Weights of a small GPT-style language model, trained from scratch on English Wikipedia: 2 heads of 96, untied embeddings.
Each number is 500 + 25 x the weight over its row's rms, rounded and kept within 0 to 999. Layers, rows and columns count from 0. Numbers have three digits each. The size before them is the row's rms in percent of the matrix's.

# layer 5 MLP down, 192x768, rms 0.0569, rows 118-151, columns 384-575
101:496528487479497536495499544565464472503461506502529498502499505507474513509536502429497498512502501578468490497498500505540511504444583477496468491517504540510499500504501503497541472497522491465504494507527538511555500498488497504508498500442500495504489469517561472516512495502501500502479512497496495506538492483495495478500454543467477526451529517474497515498513500474481498467500501499500481504473500497526490518462501491497442516521497499503501495483485452491499438499528498496488504539472465456492495488496530496525502469497488475462552467503503486500509472473488502483
100:506524507462495472483497488476488432502459496502470502504501514492469539422515498465535499470508500427536506507491502502536502511515535492502549474445522459500501507484493493530517469503422513484499526466477502463478506520516496504478506494558495504500464524515445531522460499505502494514468498499514499514538510476506501528505434488435493523493499499495499474497499506503491503515500497479504494496449502507497523498510501486507439523506502500511498495577495538468503465506507508498493499561438528549535489439517508507499506511494505475531531455501496501501491477517486473490
104:495494525507501453453501539516492498501485504506502496497502518496455508469461500512515502495504496506467422495501502502488478499485500528499506502512525518466499498500497502497504471501496468442499506504516513456498499518476498507469497497359503493505540484533476475496479504501498503492518547496485500502498486502495498540495491469501530442515464494476495517496523506493470503479504503545500550499505502495461461517492501495499469507466501503469498506542531530491497525499504497500479497492516540526535504500452535499485496605495555491485494527499500476495487495472531487528
095:503478509529495481467494511477479518497483500495494501496498509528472484522536499421490503468507501505496511501496493500497447501527463447495480535511486472442497502515496476519517510503547536462496506484548499482483501521524503484503502500574488498500502536496447478520509502497499495505438512505492499471505450514502499523505476483523565464470543529489504501497551500520513501539498499492504499499506499504494450512548495513501562489471501499523499498496454546502502506503505501498535499521494467487514459442456528502513493486487482478507517432494500461498468505480537474551
098:494532503553501479557501491542499523504549503502457501503503519494521501465530503581492496529499502473534470501484503499464476497529425501499503489491500454461507499477502470493498591499565529542506496538507516545586500499566497513518501502627505504498536476550468528511513500498502504560544472500461497510518495468499500488502505519560524512539494496489497524499553497546532498526502502463497499503468502499497459507529499490498507508513500502480506499500517515453502551498516495497491504462532550545500534530508536494516459505495520480514524461503502507504549466550509473480
096:504510470483499551524502526500506571499478497503476499501500416535492552488499498450515503470505500461488487503508502497419568508467476508493465491515476522531497503503496523458512501505498518519498490482510509549543503522477501511512505500438488504497487512478501501459450499502505494491581479501490500499483549498502506471504469490520506465510532479529496526501506504521519501511500500525503564500451502505484542461447501488504523468541505499484496526498504500497504459505495508496488503464487540454516515546558509503488492544468500504460485515502500476503437512539457516521
099:494514484469495506496503531514505540501547502494472503495501539518526537493505502527493491553496498500473492502530497500481492493503490493499513510532419520508502499514506495523469490499458489535507501511462485517503496499570495442475504504448508498500493502461507484519540502491490501521499501499554499528528469502501495492499520535507495574476396451508500474493483496500503496505501505512498483505497503496499529515456499517498549510455492498481499478489501483540494478492493493499503503494435552499500471505534542491541495443516486477454500477496498516503520490529530462485
094:498499485498496497471511527504498554500532501502520495495500457475537480501499500512469504478499498500536497494524497505492491502524516571496463514508563492503494497513503513484460513495482531573494469467539521516466498500468495497526498499388497497498520454503489437496508491501500505487492534498484502513513514511502500500499537481544495416484446480442496525497525500536569506519503501523499497500457497495449515543545503500504503490522500509508499445485469529537493540502495499502476506479486485489512501461464489499531519491502536518505517516499497519490413506501505492478
103:504516442495501486521492485536501529502506500504499504502499495472503494535507498478510505601507503554462514503456505500430544505508482499510497508480495572470503501490496517484509501503563458507499464503511498548546504511503503434568502502580495503499537506531481497515540502504507500483520558504495501541513511516498501538505484519491543531496550492479502515506508503498490502531500499469505468495460502504499522494547498497500522496505504494465500512447547478496503531503513503499516498499506490490497495454469466503485492432501494493522471478504502499501533502509480490495
099:493486546494503480475506496503544520502561498501531499496502461488515467472506502488505498562494500447484473501496498499503455497522451567494541485474470474471507502530504470504522518495527525514504511517508521462528495495473500503486500503627518502499547509518463516492519505496497501530523461497455503479540474519500493523498506467480564498500487529536501513502564497492493500470504501538496515503554501495533473504555499531494487512467494503526509507493503551547498542497532492500530499490487480536521521549483550494498551539529496522496429527499498492500514524521516483514
101:506498520454501534442499481506520528505568498507504502504501463520558511489562494595545504501504499474476515503463507496524475509596499466468504487460489493554498502556502515490514514503514490482496504498501486509478498531517502493540499499506495503502527569490491499483486500498504502558497531504519503472491483522498501525507508577533494467485457527508499477505537505533506501512499497499495456496549499503527529499448505517498530496492498499523497502474533539542504531505550504500514497522540530513488526569527459506465488509509480510478522500500504487500516526552528496529
114:501481512457501497475501534508557545501459499501476501498501576527472481404506497475473501513503495542473501502492504501590415504456501503515505498509573476533499501473498540515496506503444509499497538504485472518411501532546499526473503498418497500495467476475500500469460498504504496528477519498480503487486497488502500471503486526491544512534576465510495508503485505524435504534505502480504528497489501504532513588475501497502489525476503498484502543551496476495498516506496506500491501516497530469465487472535533503489509538473491504496474517504499503499526531526499514551
091:500486537493498513479494521491491517502506499500483504501500463540479441515484506507539501375495503486515427503543500491514447497516529497491496553514437546511503496566499478517509454496482454517507528515524448464463499523492501487504503496540514505499494514487476470484502516501501504510481497498571500499499465495496496520496484545437511431534505510570503488498501502463497500504505503499503525503498506500557515521506494497496512494468503498517511501439496463463500489495492501499545503532473503557494529583494473498503508517472524518470439480505498507505489464566520493500
091:497499509501502483447510475471484501499509498500511502500501508489535506551487502545473499537495494492407510504477498501502486504521516446504458481509460509446497502511499442499528503497502518486502493477487488531542499508452499506533502499531512502499540474478497454472522504499495499529545527497452495532495490487505500513502517469514483563489475492460499531499527502495506503514499504491492486500486503505515470501494502496500542495502496503531498505454498559515500558505487498494512501497476520554502523517473465497483485594537462446517495542505494488504503510504447498495
096:505501482449500552533502552517512477499507504490515499499501502489501545459563497526482494546498492472524499502518495500524563500516489525517479491478472497515493499494504467491486532498463454504502452466505493491505498501597491510514504500489501496499482431566508504488557502498498499455515574500482501518464530488503501498498500480564456515520551481462496451497432497512540496522497505498500493501473496497548466487492500510501439487500500496473495470463488486453496524497464505500508501494501515481486502534508476499532487493525545487487529531499500465495541504450512458475
098:498500492453506548519496482506489504498453501501478507503497446482531520604481504511507505527505501497494507503520504498609566497513492466485562484512522496469504500455498495538494479500519484506498500522559473509443507450504506484482502503374489501501528514515529508469497509503502500472489500504516502455489491507504505482498515509532520569477493437498505494505515501465501499532505503510499503501511506502529507519523496472503515485481507496511505486505473444489504503501476494502510499530485511475522505440485472499468500550455479453504501560504507485509491490420531505478
098:504509507509501518518502473492473520502456500501542498500501509506520470504508498462512501551497497566550524497532501498527511499528515523487489523512508486480502498514493471564513466500522499504499467513504522513603502482484501475515501495544496498503451566528516513479497494507501499519497425499495498480495504503494502521499461475535516421500469487527501500499543503461515505495501501474500506499490501500455458461514502519500516524529505502509503474525527552528500498496515506498519497489482537511494517508572474502466487491506495513465556473499499508494546517550539507504
098:495509472515499445444501513526504498496500502499522502496501524464544488496536498540507493444503495460512450499531500503472511493462543466508486510539498554487507504529500477496484498501489464531501471431468522489551496521538497495468501505536497500496526512447451495542527505497494497538479494497530500528519400518500497531497518510514464458557459512430504446501494501544532502506504508498503472501506504496483474531432499467502522465455497503493504422463470585498499515496532495502492502496488567534513485544463503497524497519534544462441475518497494533501472495500531477458
098:502539505486500446461501517500530511501498501502473497503501528506486465497495503506510503516498504491453468497483495502457448502473535427507499515500565539513499497487500500489481485496512472480500474509520511529548500526412498517486500499602495499501446554477540550518506497501503501526476467500458498508489465518498498551501510592508535482543390521534495551501533500515508500484502502511498485502392497499484509493453501524496496515484504503540501468476502509517502453497528499499494500511535455507497524504533464499521529536520504482446501484501500521498453466514452478492
144:504489455459499451482507502470477483500463500502495492502499468454525432492461501501501501449497502472471508494471501501460450499513529460468490494472521502502498499479497491509477478500487484508495561490490475498534500504520493476470496498433482499503490517513460489489580495501501507472459442500477502500486503521491501511496482524522453481520506520456490474495493497481483501501500496504500479500510501499488475474473500534500513476531503504526498454484482522464502448493514498503508500487538502471494492504474492499643501533494523484509484505501502473500468468515514519487
100:498512525464503576446499514485513479498526500500493501500496508507545468492476502454480500532501499527492495495504502505545479499509529501482472540554460546550498499481501546548501488501525540516501499484540523482481500521530500493536499503511509500498458488523517532499502503501502502493487441499480499459496551519500504455501523457516505529528519443521501569503525499550499496508497496499500517504545498498543514544504500508500502494515503496504496575572516500516496540502524501500481499491539444493495536540555482498500485463497510516540463540502504485500525498513555514547
092:500536479464498513495503468493456557502422503503498505496506474504456544520502497510515498522505499507482526501458504498462516502499516523510478505466459524513511502523503474495538528506545525452503488524477534473465494461479496478477503502446481500497575453486530524530494494501502501492582487495577506505476536485499501498504494510512506492430453492502501522504490501501496507490503506495505525500494506500506468487470508487497486512520498500472504529509498478509498501502462508495510504531487448515485470475498542504520495536485525527460422486495498496501499491477535506479
099:507505550512498519494494497493471508500504499503496501505496472537489449523500499485515504539503499444559540503576503503505448498449443582512488538514498471429501500510497509551505539503411446500498505465524493507492506520481501514490497496544510498503431502492508466485503501503505497504500468503546499489465544507497502495498517563513498492467440474502500525500516503487468498494497492446500497500487499501466509516469500517501489505514505498516500544477485490501502515496496501504543495518534511453490482558567475503480509503465510526485512513501503481499522533518518533562
095:500489532509496499542505491545501475499496496502482493499502396461481524452484497433511497499500497439526496498496500501449504499499470543515573493498488540530498503489496527510528500500511500443496511569512499492479493465517500549456498498499494503494429540490493514470455495493499499489483436495540503518477511518500493481497521472459474551497552495566492491501504504485432502485500496484497500495466499497554506469490499468498578513484495505499499536474522421486501449500493501501489497498493502523495491451517417501479501492502456489503517497501494470499518507475501477502
105:502505547497506480439490491520488497499479497499508502500499505504479498502479505480538505510501500443447477505517504503477501500548464529511499519491468412485499499504501488516501546502516481526497545457499528511518508478436500535540503495518512506500496478452503487481505502504504498492535456509488503520525469524504496497500466479529497416417535557490500552503511501544510500502504497486500490499506502502471512501514495502501540529523505501483500514501530540480501510495443494506509493540552525505506561530483566499495491516508522527514512507503498488501485504490459485509
109:496476523536501496456501515499513468498505504497518500500499511503452468482485496503481497417499496582489478497500503502484453499492462501505534503493442429487501498532498451481488532499453477475499521490537493442521500484503499486506495504605485495498512497502480481499515500501500501505513481498512501528551466496498502493499484501506496488491481464525504477502457498523485502532496500449498475498548501499523468506543502482499516515552502496510502493464481481499500512502504499500532502491492493491501508518493547501513491495502503480470450468496501502501544515455499493450
103:499500505498510516508501496456481485503478499502522504506503517487534499511504501444507503502496501535471566507489507494522537497502569483506514524486484504506510498512497480500519480500514482476502518524499499468510507500473502490504507499551523507499536480479464496515497509503505501479505510499481503496506489532503499485498476545520488460488489487479502467506485504446524505427511501513496498496501505498513484480455493518497548525490510503488514476475490531493505466499517501499505502464487466474534439506454505495507496475512506490446559474507502509502474491461460503430
101:500511518444505495543501501460547513501501499500450504502504556484449467504459498499502499481505502571518508503478499500535554494513507572484483471481502561529508502472499524478548505504488515464501515533566460487493501548501503510482507500517508503500523479505475517482504505503498502486543568503489500472443524491500501559499471413491478462534565455545506468502503499490463501454501502512500505503516504503483524473479499493498471546486504500463508514522510458471504500499494502500487500496469484509485504478535496502493488525486476496493495515499502483505529514465529478524
100:502483463514497496420496502487521530501507501503527500498497505525525562487483498558493502452505501552481490500518502499477593501565486565502451463522495548525502501566497510485481521502479509537497453491484502511526503494534499484555499500433504502500500481487531503517486498499499498526526515501511499493486567503498497511502570443491494502474479523441501515498508500545508496493502498502503500496469501502497479492457498531503495518512504498466497513521462494520501471501512498499465498476505467471513521530489519503530493490507514491497453509502500535497513532537495499470
095:495508492492497551533510502488472485507496501497482500504503511518500523462447498499514494569493506490533494500484501496493534498536530487507457571536516545520504502519502536519486523496486489494506537506505492485511494530516494509491499503392506503499462494512500502460506495498500503497526430496483495478474502456501502495504540539509504485514511460527499420501520497495558498531499500482492487503470498497487527480466504481495455516561491500547499523469522461512502473501528493496485501440552473454497469450532516493500507513522459491478568559498507508504457491515497474473
094:493500550458504532560500504520468547500485501494474506498497485512506550460503500531520504516499498443502484502511501501449464499518435476496512451529451509534499496528501486476537541502465501516499537484550483480513507444525502451519503502505476498496543500509516513507503500500503500506477433507519501497510507477505505526503508504515479563461527537511504530500466499495440501515500501514496496501523500505518470484462499485499476464515505496513504548483523502551499542505454498497523510474506497486497517554532502496493464515511545507588536537502503508503504507516443471485
102:499510474457504482536504490494515509502489500501533503500502482484496473384520499462482498455497503471535478503516499503478508500498478514489471446499504535464503499503501532495485483496464488443501474472507459427552501520520503465474507504453502505495498453511506481496484501502501501527538443500458503505478510493502497515505544452466454454498535498467500423504476496412510502486503500507500479499452498503500498492520499495500523456486502499502507455436498487490499487500502499501484508516522474477522451481520422495538512526483492521480492501506499483498475496503529489468
096:500506543508505510514498536488536522501490500504479503503498481479556483533501500520539503480501501507478430498467502499491489504503478494526452475479458512521503505479496506516477546503524518517498510558498511486499500491509500487524497502541517503500510527518548503513514496503500502496433560502498504514537532454499503503505477474558481559499522520483502494506502502455540502521501495480496466499517501502493495502470503516499424459569506504525499489473509519531505476507551501501487495470435563508493531418503441501534521496527516491461445479502502528504473493504451476482
096:495511484486495537469503502469501452494443498493507497499495508460473519510503501498500492509487502520528466497478496504484553495528497515507447474521439446506492498473506504511521511496520497473500510502436480458430498501478492499496490507496490495499528513527493486457469496493494501526507532500419504511479553463501504502493523531498488545548516492597502479496489493475523498521488498501494481504578497499456522471470507502501505498496492499477492513510526453482497499492499492502452499500472492475499533510469510498465480619489464489503447502496500490505480516508496503484